Weights of a small transformer language model.
Size: 4 heads of 64, vocabulary 4096, 11.1M parameters.
Training: a variant of Adam for these matrices, 210M tokens, 6397 steps.
Each number is 128 + 24 x the weight over its row's rms, rounded and kept within 0 to 255. Layers, rows and columns count from 0. Numbers have three digits each. The size before them is the row's rms in percent of the matrix's.

# layer 8 MLP up, 896x224, rms 0.0693, rows 523-543, columns 0-223
094:125173168118133149111141127124162152121120087121108158109126107142158115115157069172132072117156143109083097146077114178149121193159073145125127148159080081165148124134113122135121113189154130126117155094122075123148080146102104121173131110164166152134131163100077148127128134167137112143115098119145123118134116167128145143130157148134144110118131119178131135136104121135131131118113150110100124142155144105123090136151132116118147151090146145149142093128136129099109141131124126107095102131128110164133148103113114104114152153152120085106093104154132127138163095156144099112112105136096139123144142102112096099121118134145120093130141136147134127141079106184116120134157
102:147116170139119144110076159163142137131142111152117158128131061144130157125123137127147157107143136147128157185167108119133153108139140157126124117162175076114157142115124131114101168165119120142100109169108136110133139153119141110105118162127091121110118102139138158117134126154125129169173112138130106102117149170110150089125134058101139125150122135127118107157145063122136131160156120091143128152139120144110160171134118177179115137145170169114141091073113139129145157138125126132152102126111132091123121135130125123101121115181138157141098128113176178119129127102135117097157082129085184131107108170124129147162165124131103123139147126135138100121115146122129107098098
097:141139074140107080138131137129106116155102124076123124126143135157132154105148147107119148131135113134131139119153141111134077108106143114156131115154117107113109055136136122166121149131091095092155089090103155152106078139104144124117132129115148166073135094132173156133113112120173119176155140101128115105125137131127168152147144146162098164100131138096130151141130153148104124099109165134123141123168127127164077149104156090083142114157143122145133094081094141145143147143162165176103160156133111170135120132127147124151157133084088103140099129137145180153129122160147142154137122134145124167125119102111116135154147129109117132128192144148101114147101160129149126112157
102:138126096171116102095138149109109092118132140146161142132137106143113174112158136150127089106119124164117138134107104112136141138148143091183149126069115150141141171152129074108157122139132175071126130108140120174083137128144119078095156109080126138112100144169149156123093135146139108106124108153152131129110151099118121072136142142096168130144119126115144128101116115125135124086105120132148119198139128161114095153105153096146139106133126109133115119125144126103111134094112150108125148205152124119106136128089132120152157110109124152107143106104169115120063112104129120122121130145093158126145108139142159144173124146142181103122111103145127169147092112142166100122139
094:133102097135133139123145142116097128097163102104121154106165085129121121113143129155093176145123164106116099147105152180152084126141125113115150099162123143137160119117080117119129095105128163145139126145138151095140179142128172113076117149160120078162095152096111117112119169118151131115105101157147140131133149142081103110123189108142163126134157173148124103140132111165140196116119092139161121134108119107119140117144128159127116127140122117145099135134151130125083134179109092113111142152126114136124089130105154098168091161097143113140172100167152140107112151126132153116086137130111150129082124155109112096125131121120099148088105133105162106129130142130138184140163
105:116088131113145125125074168116145096138157148115119121152111078122121118100110158124098105150142099121180115136149138144145174121137128174164127113120087125098171136148161087159134159138178118134129106146140102124148124158123113137100119122135131119171156133132161175108132159115158114148112101159146122104143134130144102161113066143144128115107077151095116148115100118110171115122141106122111184153159135159113112152125077159131121136134121141087092105114143062076127113129147142116134109133086137112097139128128126112121105133149153143124164134139151129111105143126134146145126124091125189134147099158149111182091137151059184123148127138121123138137120110121112154143111
099:118137128134134091133149129114136096144141117116163167150160149137125153093090115169137077156124123091157102122136088141150156144178144153130079126094116094174107125122113143158146186155111150146082099124150091111154098134136121150150129190109144114087135107142116105144110155164139110130120089139080101077175126137177127137161103113142100103131116077135146142143154109132109147115111071093092137143140115131118128148111084139118096105111122117117129112155128163182144135138124138118107156122139093121151134133130116114102092116130138147157089120141158151130147116138131153117143127104111152115174077148086127122133146109095107113186111111130098160132136162135124119135148
096:164088150130163129131128127155157096156135147131067103147119107136149141154133090165115124101112154134094133092139084159091138106110121146118145137118166093159108134108128145079139118101124135166156115106124139127146090112095102089158066076124148114132151137088149115161096117104153129119104132117155137123111160152124140184153124138129148139120134137113140117111170169162171138155134167166128108160092137139081112174107091159145112139153127117124146115145127149094160123065122141140136080127113101140154097123099135135127131139139135137103139132153182080092101127135148097099105106116167097126118113119132120123114142170140147131124127128155164099140087138087126118123108
092:145139163129170094140101141128084129169072121081127151152138110162141145132109099176146117158133150158122126131125131114165131089163108144134128099120132107139131175137126132125134087139156163153120154140134186112109136115119098102146128141112096161132115160120144124194126117128119089087148111144104148144165122113104105113123120146149119144206133109123106100088118130192162101139100106119128122126120145107167140119139126075123123140109135159117172132148148136134130126080090111150126137145151133124130109110140107140126167072137147134151101182100152119133128144118071170119120122153087093144112162121135150163102153121148109147139093133119180102154107122144152126131120
097:107137130143113157107132170123168174159105143099084158141142150101165170138102131109164079121149133108093116092153150128105133097088187139123136098131137123076132097099131143146117073115079091132087107118095134123142100148142100140143137127114108147113131112152112124137099129117117094152143077182148145118148140158125111130107107107115126139091126125113110163107113147102141096132137142089154143102127054173095135135130135083165108133157114100137118173081149121098109160120113160099136166128093123124116191117093139148105150070129141130128132121135104117088154136131081137104128122126128131141145124113145097102143139107099108121123119157139131132121162137125131121132104
105:106088152161129197140150129122126103140145133102105077133126091131164092128125137108098114168093107089111148157140150125111165100103138158100136151127120123093152122096113128148154123117154122106124133118133164084123117164110127134134124153153133100119143133157110104149123131144137099080110133106187108138185156103135125164134132126094080130130102114145122131118123191169076108157085141123136120097129112130136130155125109082118146179115123092132166148085164115143144131100116093160154095142153142163114137097111080163150117111148129137149125086128113104140155112116152107116156138108143115122107116145118089147112131153180164148145127149152125135092123147113078148153141
096:101151175129127126150157125121132181107121159166110133177077123106100075103101098156088132121102117085137096143091127109135123100121128088099098103152114130125110154176115167135158084148105134180121154097115165096120139148127118110148110092148136110123118153158097131167183123142124123155134136114125109166147105140157115151138127101144145093136147096125158124097098082142097105155094088113176135136104116157108121121146111134117089147116120122138160177165117130154127168121110146095123111110127123106091110128165173147144098156146129108113127121135103120163112087123111129089107114134129113119139117115136149137097096131115120127072145133139120081091136110080151134123123
099:123130194144143143138140116084118121092121171149162144144117155133144100103165105171113118138182130155116139121134123124109069121115127109146138137079134094143111131173158132121125131122160107145152104141147180145110132113147101097127110122140090107134117154076062118160077073141124171176112121095135149083114115172127133166127141144123092087117154081099107103154162131128149182123151091132139117145111134082117118125125160131082154114135111125123100136150124119121107122113125147120099140150114125112131103122119187126118146134113135141139165136139141130166169125123105083119124134133097145125120137151096135161087138127123098134139098141156139146128180139126108172108130
105:098117114103148146163145135137158172117123115127122123111133122106129120124147120145138131133131155175127150120090154131121156153131098158131138069118189104130128103154153158130105197133092106125129118122172153124106133124104114099147139133078160146152115115100132120129096100121127092118099150124114100172116137166109144131182184083148114142157128154116073087121097123121172140109134118122110131154142139129129122100181105147108147119121125095121107102106132136148137149157122136125166140176136095099112097097110095172171165128136138142137156103141108128093083147096153099157151085122163134105145125151100135091080135165138150137151102125154149155094141124141096149132143
103:096134138149126143060152137113105116123157120092147079162125114107124114130119117100108129152118118128131139113125100133122105130092116126128125136116136146100150185129179119133107109128127136100053146132116138063172144120129090109071118114144134084153146123126111125107152098167118113159119108158141107121141121138043108130107101109151114097097098097082110125152096183135150170126172117127137119096119103158113157122147097124122114128085095154118122164166123139133131126106120154122117148125152110097080147147152142150158146151093145116122157116114101109124069142132113133094101166128115094133150102145097143133124129154138121120129120171071141136142146113106127156117123
110:130168145098113095123112140131146123088119096097147112112121151127175141113131140120107146087161138085147144118110125118123114121085094125110123142112084081119145119136128092126109113135118154123152139131147162150111143181101136147143153117160149130106141143139158174112129142115129088163145116107162129117116137108104153139093090112109158134123100133115169120118127137086115104138110188156116140173153160137158126091153138123179105168130158136144153146115139161098155166128115098084171173157133115169183148110137084139124135102121113097108138156138136140118081145139122140123126114115140100142153111156094133040137144119121139077130150089116096113124124111098122084114116
102:091104116129138096129112115131102104135183124125098124153114111171125091095135128180096107122142151156138110107117070081155097141113107093119101157129152119064127139131095098106104131135139115118097134133139103140136147105128094127117133135107122124140134180168165115100142105105126131112143141098100077114136113135154080151140144124124185122078102127131164137129131119137126156124108111134136132151166138161119147160168136126108151140173126141132130144103097160184130118133111145174129141110103149144115138167147168099118115106103138170181143151146143155157083072122122106133115083132082159142126130106084122161124109138157095109111119114121145128070129138129118113105135
099:133175125153079148141120130142126131149106118113127151112114114126107156107148129155132153127115087105147099123125100113159144118159141175120172154088098135113147108146113088136150127105127101106133150099096205108119110115142141121152187162123108109144118087147148134167095103121135095098126132128139159116170135135135108152118149112124098142167116124088149134119138176149118151138113120097142115115128119131171112116128135144142134140138140126096181103031136129161120132124105118113119134098146093118172136156126110113156158154083114117149128147121093096174131142133190167126098116079139137143134134130136089140172136084170136172128111152133126147098121147127132129110159
097:159122149153123169111115126120072097153096101126163102098099155127178125135104114110132108128098106149135130131111090147175102146120164121167136101101122125132117147119106068139111117115102149136091136120134114160115172097108133155105068171130130119131141126125111084148129083123100096121104144132119146123133119125136119118133178141164110154153090132104147162133122130173129163098126181153166106096126148179129146153162136145125129101137137144118125121130155093136111114121082190125109161132109140117125128135138143124141135114167170076142139129129153120173157107130173103143107121159113138115122151126123113153126142133161124116178130144142161109092129086081110083090152
098:107102144122139124134138143139140075125116176188125146106174133153127122145128151138166138131179155130139165146126140141162084092090105133139118105116104127148124134122099110129155138134124104083138123104117154118125126139162173141141128113133136097161130148085111158154152110134151111111130099111135108150091144110109108139143124146128149100111132166121145124163127136204155163128131142130153132167151154104084108150157117126126127101091089128151120135138121097127096145158151115132149098176116105138101113146102123116099135133099109115133161086103124125121114191077134092147136179123139136141142128152053092107145124087133143093140096128128132170128140143070103107165164
095:114122164130150155114122127118140171133122159145157138115118135092112152127112093106177148131109105119108080119107114140131120125112062142120077119183129121157166145153124094113146147136158095128117139109133086077142170117137106120106165144083123168108148131094122122142140155124158146124115154124106119131153140146129133158131116063165143093153148166139164099147112125162108103091114064129099141099099107149149090142100133102150083131115132118091148105127071152146157135106134137130141111125142139109080120086150125135108168120086162153125131141096127117147167109129107138124133116168133099102102078121111116140089100129160141147143116142137113162162114135160133111157132
# layer 8 MLP down (transposed), 896x224, rms 0.0676, rows 523-543, columns 0-223
096:115111110151149163154126104125101155107159106117121120119158157154126134117109130124095126125134163146151177128102127115105110151124111103126136102162135166129088139129133105172130155142100112131122128149162149101123141108145133119140089115131124129142156131159111116111130071142127149131131141150094152165128055107125174122147122125176172150147141177132100110116093131110130091071165122127142123084145144126091116093146139119113105170161166099112118130090124132152115116135157101157143129145114122076129045122123156156171135148102100151139167140121108105119154111126167135136154146093122120135103144113127138159156181129126098125160115128151130145134142149149097153189076
103:163161154124130149110140142167145177152131153084120133096130090122131168140160149153147136120142076105128155154150096119102159133112156129111143105142135099110119094157110152081110119156128136097157188123146136133173172128154155107137117129098107112115114116144122106109133133169107172146140107154135146096112164160144113128120145120131130175132100123135131121179187095099176135149142155113148124124124130087136152124148111125141101119119136139128116104133140104120065135116126123165168146163095169149093170120087131107103134142131152137114129112181097130110116135121174127179124093152161168146129123114112113121148152122122125165128102111172139120107110151101092113080099
098:123121135122127134102067122192155119098136132150140145108137118084171105159113134123160102153151153106146094102086158124164129124107156180105129098085140155140111169110132114121098106097115116131123156124178074120141142147104143111111124137138103083147094136094118143142089128092091123129090129142140105132145089126080115148088128097075156132125130114149166108133117084148147138171098158157128111102144144132122119150104084166128126136129107159150126139167166095115104147142137089100084088112124117130137128134137103091160129087137147123137140117100109150109117129121128133151135132112154151124108116155108144107157141169141162107099108120095131108075131161107086119111141
101:126147137134158103173131110159132133127147133093131134094110175155122127111119110112140109120148123133122138135121119104118124134102165102097175111114161138167116096142108149097122148135127126138115123107124137101104128125119124086101116133142106130161133119156173127123151132097135098138154061113108141098170109179073115111141118149099161158165193135136106135109147110121119126162153108161149103133124151138146103163132128149138139124165127113157144100131174101112078105156097164161097083174085116115121099099131163121138098096128145069129125113100088139113113160119113151104157132173113137128082150162078088129117118128139134134127177141142079120150159085128125137124124
096:089159087141130175111088156119157106137126133152133149133111119160127152177094107089117151126129105170137124161116158095145136152152102126168124114118098078133147113128153118108078128078121114126135140136092163160123111127110105103136125130132134164125163159132110135142139118112088125136156132091126106121131120092140120138138113097122158149109103110129161132108144117115154098138167151113140166113170113106078182112114106096144168118142146098099164100110111107176175105117134134132110120125134112118145130178144137116110161105147137133081090186117138116144139109126115145143146111135151086109143057108136147169143147123121125137157138119058093121147132131116147084094117
099:104158079122131134163127139150121140097118109138075081140156156133120117111155140124162095141122117122101141107191080080138157117167136124081171129136138126115139109091080112132132097136120108138128177091124117157116124138100119112130135096120111155095156126100106096090134090124160124109128146110093124142122123143108157111159126135117109141131114104108079144143078161135134131156138124133109111129158130117146105153166115126114118085155125175131149184096111146134131153122171091174097112150114111135112140153146092124132125130126107099143096151103162131149135146145145141140154134119121101128123130115115117129140162150120091143156099163162106108155082101120131103039084
104:093092143173127079098147120143093111129145138117188141107117132128121161111115131113118125143151127130093090128099135116144106127139148158123104158135161141097159113127141146141143113083092157115127128109151129142131120138129139118149145152090154131143114117131127170100132199127123099100136142193143147118108143110093133150167099164143141158127118126162132074120171097084108110157127132154114192119116139161142118172122123135076114161099103100181111124141153147136114156134143131127128156136086149135161137124150160155115149156163118121129127125118176101112168119069148111098144114112119122116157088120128143113134156136148141171134083120121085132137127156089141086097128
095:121126135123126172131105123096120134116125093151152095153114094143121141135144107099138092111155106158187125156144094130133113130118137100085121123150126109098150087118112129121120096103154156101057160092140181133119147122150103147139175139121160135107128169195124172097128142118143141133070133105173141098124104134150144138147145075113119129158132156134120168133136119112127123100130118110125146156151136111136128130088125134100098124089105117127146127119110133134119102206122157151121120163118136108141129169157086114148128112157161154129122194121120138102128107134115121110111113182126112136122104147117149107096120152129155143074150143134091105138131154131137119074182
095:123094115126137104146149102112116118128134143140104116127126113164140091123156147148104122160054146140151161139142109106147129120132158124138136120154135115144123118147133153150150118153130134082135105110136126094159149112071111172115101150105171131157132118164107160109118135100117150102113102173157114122098133161150149133122156118137140124139160128131130132147145107094134177123140137154158144133110114178157133113098090098137124124104152080176171112134118136184112081143113144160150108106176129088137124149111135104147141165131105108085166124166129138159148143101150142109160126117128174119153133151140102113170068109145147093103183116104138146163165128103075109117104
097:100135136138127121115105102131127122083127122106144141156114145125116118154098111127115123123114151122138087170153103155084126133099121146079135124124094089104165147131131123141141117114105101098122174137149079105114120112115154157149127129106139133157190135081132157115099133111159113144153142145166123139144102138137162154118164093152130131153146120132124126124118132164133151114167143090087104082151151098123116134143118148137121147130153119162124123150094117134159150082164103088105125107158116149102078145122167108097156112124094110086085137131105127125131110145165100126106152096151083095146123109136135135103108174140148106137097135136099084165097125152129088043084
103:160126112159121136103142154132101173110150122110080116156147118167155132165142103111136114135144149128137139120137105104154180137082178158139097128152145075102129121175150147122127077168122104097123134121149150146138181137122098171101146123151133133141165135120121147122136133144152145116132162102090143150107106100148129103138161149067102113121112124161117131130107084142098100104102172095121110101163131163149128116162104162163146143132146155146123152122113088110122158096112099176110139122098122122077138115146120152102146166119175122101090128136110148148177155160111100127167098120165141128133095147108101142127104115102123137148136124126133142140084116160104149089119
094:138139147133087125117128125101113125104095152130134134092130130132135097090129125122100069127122155136133167137145115149174117096081096137169144133105135110133117110112129124138099127131120145109133129095143139184149119109106143135101141160150112140105135159126144118105097148109121121099139106139115077171111115101165128136166118175137171107111118124133166135146150113141148180092090107109141111143162140106127104132093100157105136093091166109166160144133064137116161174086166163167096154134148134118128156128125076090094142133143111118128150137116126107122129135156183143122119146103165095098148158077170136133168151123129128140154135115126084112157125156098091162127133
098:102124113132120129204179133121140138128131125112095125156147134132134135132058114120112093126095164148111147089111113143109184113147189103159094076131094119128123130166149125099134108110099135124134145132142125138129086175087135159169112128122158149135140146122131094088098129095108112132151130114102092154082117145118089137112151118132124178174150103121166156143125125118111141121127119146148097121142139165136145134117138155151116159123102122113137153106126138118169122110164096136192143176140119140114134134171100140174121145111131118144110155122121118112109143108131158096141106106115110093090167088112167107117155135106131141142146136091137140154100133115160086075121
105:062113099120153133136128155148146122114119098124124117094149127142091100158132142127112119195093148151104116116132128133131121121108085122154071118107132108132123065158127135112098149151131117144124092149182194153113110145102119132126105136123136105118135078108132081131110127109102109157100113144142135124179114106123108134107160124172135086116165090134070125095128169131133147084097108068107115130128157112158121115132086121131138149160087134140126107160145114116147153145154133142118167140116120144133097155138121125130128178142144141179133135141118114135149121118104137146140148083154164175132130163130148123137118109105111152165132159152081090082152124110144133126153
103:124110125113084148106142124134090157131119107118120117117151123091132125090115132136135080154140109142137154111121087134142132134132107139134098106152131098096119164141158144144149169131083116070157121094093075112158114157093131151118133176153097133138123104147148126111143110150150137202168105139107117146131148109175120131084127136157137129066121108149112149120128130168135168140125141122112147116149136121129120121132119143133108159135161098091148100128092166138116159099119158136099196081142132108125171101108120086165104144148071139144099141116102124145119101123122137137144139128158133128102130128146127146170120175096098147126083112145123101120088100168145128090161
106:173103177124142126107102148114138110099118136159126159105126094108133184108115120116117143138148148095141132138139109135161120137167069101153124110129127118136145112153149085185121111146151140145161165120121148144124129130175096095167076122166167118142109164112117163128179170123128100139170155161140103153119154119149189131115082113125112112101126167091095117133139151151099143111098123102130122162116125106120113102155141096140150129121139118124155137135107101075133131131105087131116113094127121118131136108151137147160156116104117177135168136128140150127124117102144131116118099175110090140159113161154122125158120120135086179116155135103157133103163098133084158124090
101:127143079101146125141140135159116096191139133070105142112163114095115138152094146109111120104143152089135101136119154202114139119122150118149095136137117191122144111097141149111129119114138092166121088122189124128131136144145137148068130136097114111114107142114104115143158113128106152115158122124162126094147143125094114133092105137083115106138172147160139137110100124162144151129148159128136115140115143148128109140136127130097108133166112138123118114090152152125146081151138125145102136131113101122132150131152132107061143178146161113160162117173114152113140110119117124153158157163164140142123065129103117110141085105127136109099117108124129100116104087150129196122107
104:112109135151172134124137129121160157128175129078131096127119154105147122153129101097109141102145092145122131158132191134101104090120139113128139146117142139152136174166136113135115128131140128160174196123153070114109129154157096124090122158149089150166106138134133123151146152146178116107101129103131113104119121167134141109108089147182145185134165123141129141139129137112096158140148084121147154159160140108105124079116111098127124133123124150139075146102130131112150130104147130132112153158058135155116117112185154115134095083139100133148167130142153130135102165094148111122150140170132113122122128123089154114156130150132099089101110165116131133137104110124150123099137
097:087149121137104140139151117182115152106140132141137148130139105110177107160116104142160126094113129096150130161122123130135132104114138125148149131113160136142095139122117160116128076150160092127202125168124112085146129136119136112078111148082113141132167131126094097170116156154115126167160140117133073074148084119165091142107139158147136096102110167174102120112138126153122142138122112133125133066081176108151120124144127134138150104126102140159093157113132123162133128129110124110129111146154132088144128112149093140105151168132143152129156139138105094125109146142174109146178100150157165132128151160186130112109118095116120108104102121108152137123134154160147162148127
097:171154161131134141152141141146100133128119089121126106132123163108152133152160122133109132123146124110136123114115123155165105136134121114169130107100164123099194113110149172127094088119154164133139161131096135151178146127109155134077098101119096109074124108109136130122110094161159186175099138123097143124158117137135139096105095056136143161118100144156106114129156113104125124139168098090096137115153117173131150125127117103184131112138102145114116111105082114090136123108128132114149106136094119138136110160087120093143107108129139082118146143131152081097139146134100114111164106100120109127127130149152159130117165095103152105119093169086157131122105131163140133112151
098:103172161079133103129107092141157129119145117100133130133118140173090151125181133154141123125161132151135121137110080129114110139112121167157162142133113136167150152083126101148116186153102106115115102198127113141116132076166109154089156105139137148121114088127153102129120124121123151139130111095102126112126120144077111127141099134142110128170145104122126127155164097093152116118160120146113131136165139160111155165114139130094201135114082139138164134164107132154124132133148163136099146128142149133119136123136085160096134108151123122105108136135134112164134173128126091119090146144079114151139144106204139115152124116107104108114128121150144132161098122139140179118160
# layer 8 MLP gate, 896x224, rms 0.0716, rows 524-544, columns 0-223
102:122090092137129144151094146160162131127120121182091127139163114189115130096098138091103124097151151135141145134116119120158153102147138150132113136125128111141156143149118121149155174155125120156098065178101140148087098160126122102125115138127133114145132133130179140100116126178100062215172124129073132122115137163128138116155142078117114135137105104120142098146117115157109130151132133074101150170103155184137128143128115131113103127109133171130168105133139098129174131145106164117144130119123137103167078117117114128119119100144106151106119159126161176127149127114147128084137127110103134114125144137138162099133145111105119100140116131109151100118112116143109142148143
096:121141086140162157105136120120119175124143118105131113165153130151117128142131160136126110116172075101148124152112126113140111123139133122150154121143110169140148106122145131185147207103127155111140126174092174139132125102108153102150112175127134133135174129171156106122190125157109086149153118140142081095134123138117140122119090091147122145136164129111108172106156137159137087096108131116125130100140138123145161139144137122118119130133142125158145172080121138138100109117130108134126180161127133126164162114115127118138154138137111178087079153143145139173129133129121133149113195139114129142141144144129112109086105090114118152144126193139135107159119119139159145174107
107:121150073160150118150130132130140130154136121194144165127149132114140131114175147147156129106148124144103130095080092111156120133169144135157120123121171124161117118162143116131153155152151133155095138166113156134129093153111146117102129121058106138042161146144159150159128158162112102139162087128121110161127084175183129106147121141148162141179134077111142134096117106108107152093158121132123082116104083142121100127112145143112124083118138119100100136145107131112123158140131128124097079133114147135107134123125120132088126081118103113149128094110119139155129144155116117142119098116125167101155122153165171143119123130118132101131143163140147149160119095127149140132121
098:073111116150097148150137157089157061090112125141142186159118121111100109157129164147120137087120136098139119123144176130109139117106142072138125160118133119157094187134141109169139163178129142147103069116118140126115111185095144116121141105104137145137127123130152143136150130119112090085134114167116107123138141117127091153147158148126159163097162058123131149114125135125157136142097130121113130123143135166072158148141141167130143116105132122117144107129122130107142143144164160142091115133161119151128162145110117128101093121147149110174149150122143133086150116149091070128147119135127122107132134155107090154159153133144077114133143119080119117127135133132145148114093
103:142112120156140106175087200141121157110170120170139146136120137126103170158114136115146168128162138118157094119118149117144139150149131141160085133112152099146126148139125116189152125125149124147142121122150110145147083141148131075168095100148108115130112176136163143109127144143133153150146147182149140117124156147142121166145142139112161157106116153153080131130160108130153143126128083075126173147157112168146141160200120144134148112144116137139074110134131079134160143154152138129103107152091118153093144134105169121087165127130125142174125130123156117106120135120115102098136124125112123133083115141087121133093115147122113111151128165133127125164130128124168166117103
096:133106148161128126082109135158086120097118132146141104115143112109120115133119144134129124116131115194085127123133112110132108150187087130155130136111139155103154152149118143164111109138122131179144120115123185172132102098127159107082163089107137105111116147130115132105144186106106121164148104138134133144126128111123096121142129137104183130113141147112145164137096156110082146123089109100091148091100145158147080070127125114117170144104111112141105128152172081151124127163102133138149123126082118143127136145128175166130179162118146136124134121145187095111160092104132140122108148137098135094138127135120134099126092123101115166116077124112143122114140137087112104131102
100:111098112118113133138153156144110149111154139139127131090139125154144080169125131117052074120125107111133169148112152147138173085159123096134149074134136137129092176123118124143145119108138138098104147137102109099091138089147148122122141154142160134127126144104137154143094130182132118137075128098124122124137117137135143159170169097087125139155104171114148088119154146157148159141161123095128106139134102099127088110113149108108175168082134118133128130132128138118149141123146127127123141056159147141121104097151083115144115137144153150073123124108156139125126111189112138103101145126128116089104117148131144152104113130151117092179142155144167113118118121090120152157147
091:107186098079138127149137160145108123164114135134151107160117139136113143107155117149112138176099112112113103124158082150143123115120142157122150082154105105139162135139117149112114120127098131081094111115090157097144141109129165080135133131155135124120114174095103127107085123137113124160129084135130160156130130170103147096143145182142123108148153149130113146115151143119098157160133158151132109127119105130155083142142079149112103113116102194142119146153154122104130124135088110126138113101145160144154134094115089087148135121128145144130153150132129108123085152118123155106103146084153138117097115145138119097187137136130098125175149133151137114207164135133123133131181
101:116096097151148123090140182105108136170154141144145132091172121107102111159148180127149142204118147139143130124122133136151129093105113131105126149130141164107177118136114108118150112126146102141130078130171139116125128136130103125093104140099129102125143128159157161133138152094131122126072174159137108153164177160144138149124086094112110159134101129102160139106144107116130115159130130109131099141148120113117167172133119155136146097139143114138140134112152115093158092156123153119114127162136172164122156069096132164097114105141148108181144121133154142132142114136150079106126143108119124129131111093184120102131176160137095113120124136132084148115105172100147110110109
096:108118156127105169176154157141112095123139114148124115123122108140114082155109145124162109121108129169101124128104138153107121104125134127147108125150115140132152169105128157142138150104160092135136122163133144130140070120115154113123117137128111082097082107165105094139157145117145087142119125156158125092138099116093136145150101111126106146136117140140094163120118180115113088163124134097080114134118093134146146134153110125073108150126107112107165148130201130136147102175122108121148096119122145153096127108121100140120085123135085157156152066191156139146126131104136102131128161076126135121080105124126078124119144115169159115148164129159107108112155164126120122159124
100:155143091127111172127154138095119112133111135174142138071115123121088109112101114134114153121108169153158141145138115179172089150109135147119094104160146088126145167150098133119125119181117087157126119080091151176116152099108118137094110156127155145082091144123149119070078155129137151105127115105136109120098083157173162118149150139131143137138143129137127129176141117102145160148131138111125145130135131136155110138116124129153108127107124140147110123139149168161112161145107140096124127128107120103079110133102100083127118056160127104124183114087153104118108108158174160140148153106143123131124143103110131132104126102180118107145145161122112157122139117130118143147129
103:147136129169130125133164112150129079114149132108110120162158127156139153109131138186109130121152115119115095116129171128118166121163122155130139168083140144142133100148139168121113077126100158125139109094155140100120126148108126126149123127068159096097138149124160137164116127133133105131110152096129145112100127194069121172163156164190149097139107080096132152133123162137138128178127121154163127076147139095103154127153117149074150148087130101147107117118147124110152151118105097103122140105126113137120126141106130097138132161170096122110143167146140093085104140106110118125109117131105150110082142089088116130138130104115106158101125137126136108156121136176102142126126
099:097102109089140117143133164113107139084142137107145081155105129142162132096096116148132115101137144094128155058119168140100160107138149121126125100097138129148133136114090116114123134192107160158128092103161124153130065145176128127125100130102094144151133110143147120133128125152118095124146126097111118100123123187142107141145158146149139131152095168148151128127082084155130119120141104120125112112103164101141099080120139125153099147097124110118110103132148082188141141137155152125097141128112116157118107127149118134148102132164113183117114134111152113123134108106130124158146138074128086104108091124167146098100086121110063121122121087137141153139117101150123119143156
100:137142150120145118115119133152147093138130145134142136110138137122123103127138128109134144121160150122135100136111130133151133177125132121183091126122163130130145102084113119179139083149133133147062115130115113124155137116109082097138115098130115138144104116063119119105141128125154114150112133167106122108174100156105104098116112117172113069112125097139109144098094085118139124184129126145137126125136110153119123173121122119116127130100118151103142133125119068138130085173174158146119109140117095146141121139162109146095177140144162147106134119091102123086149140135115102135160161073138140118198127139167093155088163107185110117126097143143149137120100149098163146145153
103:130131101157100136136130104086112124137088124174106132140170121104106110139099081157160074149140145119145150136097098143122074108150106146139139084119145160145133112137158116112141124124142113101117138135120093085123152081148081111087131114093124132107121122094108118143090069142131133149090126132110110125138082113165134092146089140103103130142158185132112133109115145154168146106100108115105129106075149114099111120145132133106121094161145155129141083142149134123118124164123177156118105098130109109140116131152170161068098168135148153108139118149169113132108083141148106134114114138108127097100117156158125155113107141132140136132114178135096170113133180134136144122133
100:096161137142128137120111148125117162158087119103138124136130155102137132140074108157089123115171168096142127100080102132136139095151133084114161149151138148143149144119091115112185117165117135145113059156125142126156114142129080143128153110115119131156109138093101142152117121139091148091128099160103153151150145132182175156109110140110124079138158156160090143121103143130125140130118087115164126135120161108107105099104136166116123118121137122191109144107113133133124125153079139090085097130126099142134092126143093154117157144125125144160144112133121126099151115103163102136148128119166106107145147194121098117162132119133151148114129097129087130162130103129086109160142
106:144143109161126119151146120167109095084109135122113111103142147115113160151132139155149103125164111124107117118088093101105090098172141080131144166097126140149146136084114165146161103124074136139123118156136142151092113152117106115158143148176130108128112139130167103155104146098087095130100151124125161153135142104113108131139114095126155131134136130125108156126120143114155123145113147122090076132151115148156103155124145149146122111151125121132135136133128152168193056135117113116114144124144118160171141090112136125125124088144078118113147130161129126111101139148174089119098119162136111097146120153165126121115142086132101091101144108203169071125092113110146133127126
103:080116145159132176130138103107129122136074110121121160115117131130127091159097120148100102087129154143143129133148134145123120131163144142100140163098119092149148107112119130082141130132149169150123140145112097173150112106161151108133140161103143135085093115103102107151110141140145131105086103141103092122152134125156106112098148099142111118147148129154150152095082106157156168103138132130141139164072164152133145127115145114107147091171137125091140118095130119134148134174138160109124109140113127143163114143127119109136141097123095143129119106152148159135130132172120138167116167085094086124098111170131181166141156076130125127120134150176058125133139100119173144166128
093:124137091140130107104156124102119079126112157141135105116130106137094128148132179103150088115144146139108141114131095140151134151116112121131098144117136088147121115140129121128152150114164145087127068166108142125147182102142122132093093097097117107122129088144125133150100114149110111118094117107120117154133129080146104125142124171114113144150131129112135120133145103123117157111118183089087095147127156127125138106135113131097048122096112129143080129143120141153106103116135168156148052148123088101128102162108087110139144106112108128142121141128140125128125146091121114133121178084095116117094147096118123140145146094070142115147096137115145109116085123081102104167071
096:144166118121136089094118128172125100144092131124128130102119110164124118148101151120082107112161105157098137140140158161148101146128148107136182147097113150163100157088145140168113130138100114093132131109168093123105138114163070157115168150124155152157118143137161111106148133145130131112100080070099152109132110152110109098116100085121119148145094139103136068135146139145176136107151185112149132125121119148142149159114127156128150134123127102143151139120131077111138155111124103124084172101065122120137141140150138124132125161122097162085082144101153106090138146132163116118105144130113105128143143126160117121167140134120072104172105112112123119098123129119141143128146
097:121122132131100167154127149157135125100177110124123105130148101149103141130162151113152149109138094132102148114133095119095114152101113161185169115122146163108099132102079164125138146070122118153105083101112120143115148112083146139116131160136141110162115137149156093095117111090121120134094116126138154101133146100104097150133102119100125117115128082084112170077150134172127147155125154130125140131111127193086146170119162138123118128153115105137146143121147141064111136151172113171101095150138127147116153152105122103147141111112131128126135102155131118093101106174091146123129142153137096132088134142163147127107075134113137153135127120119173135107115132087177113095151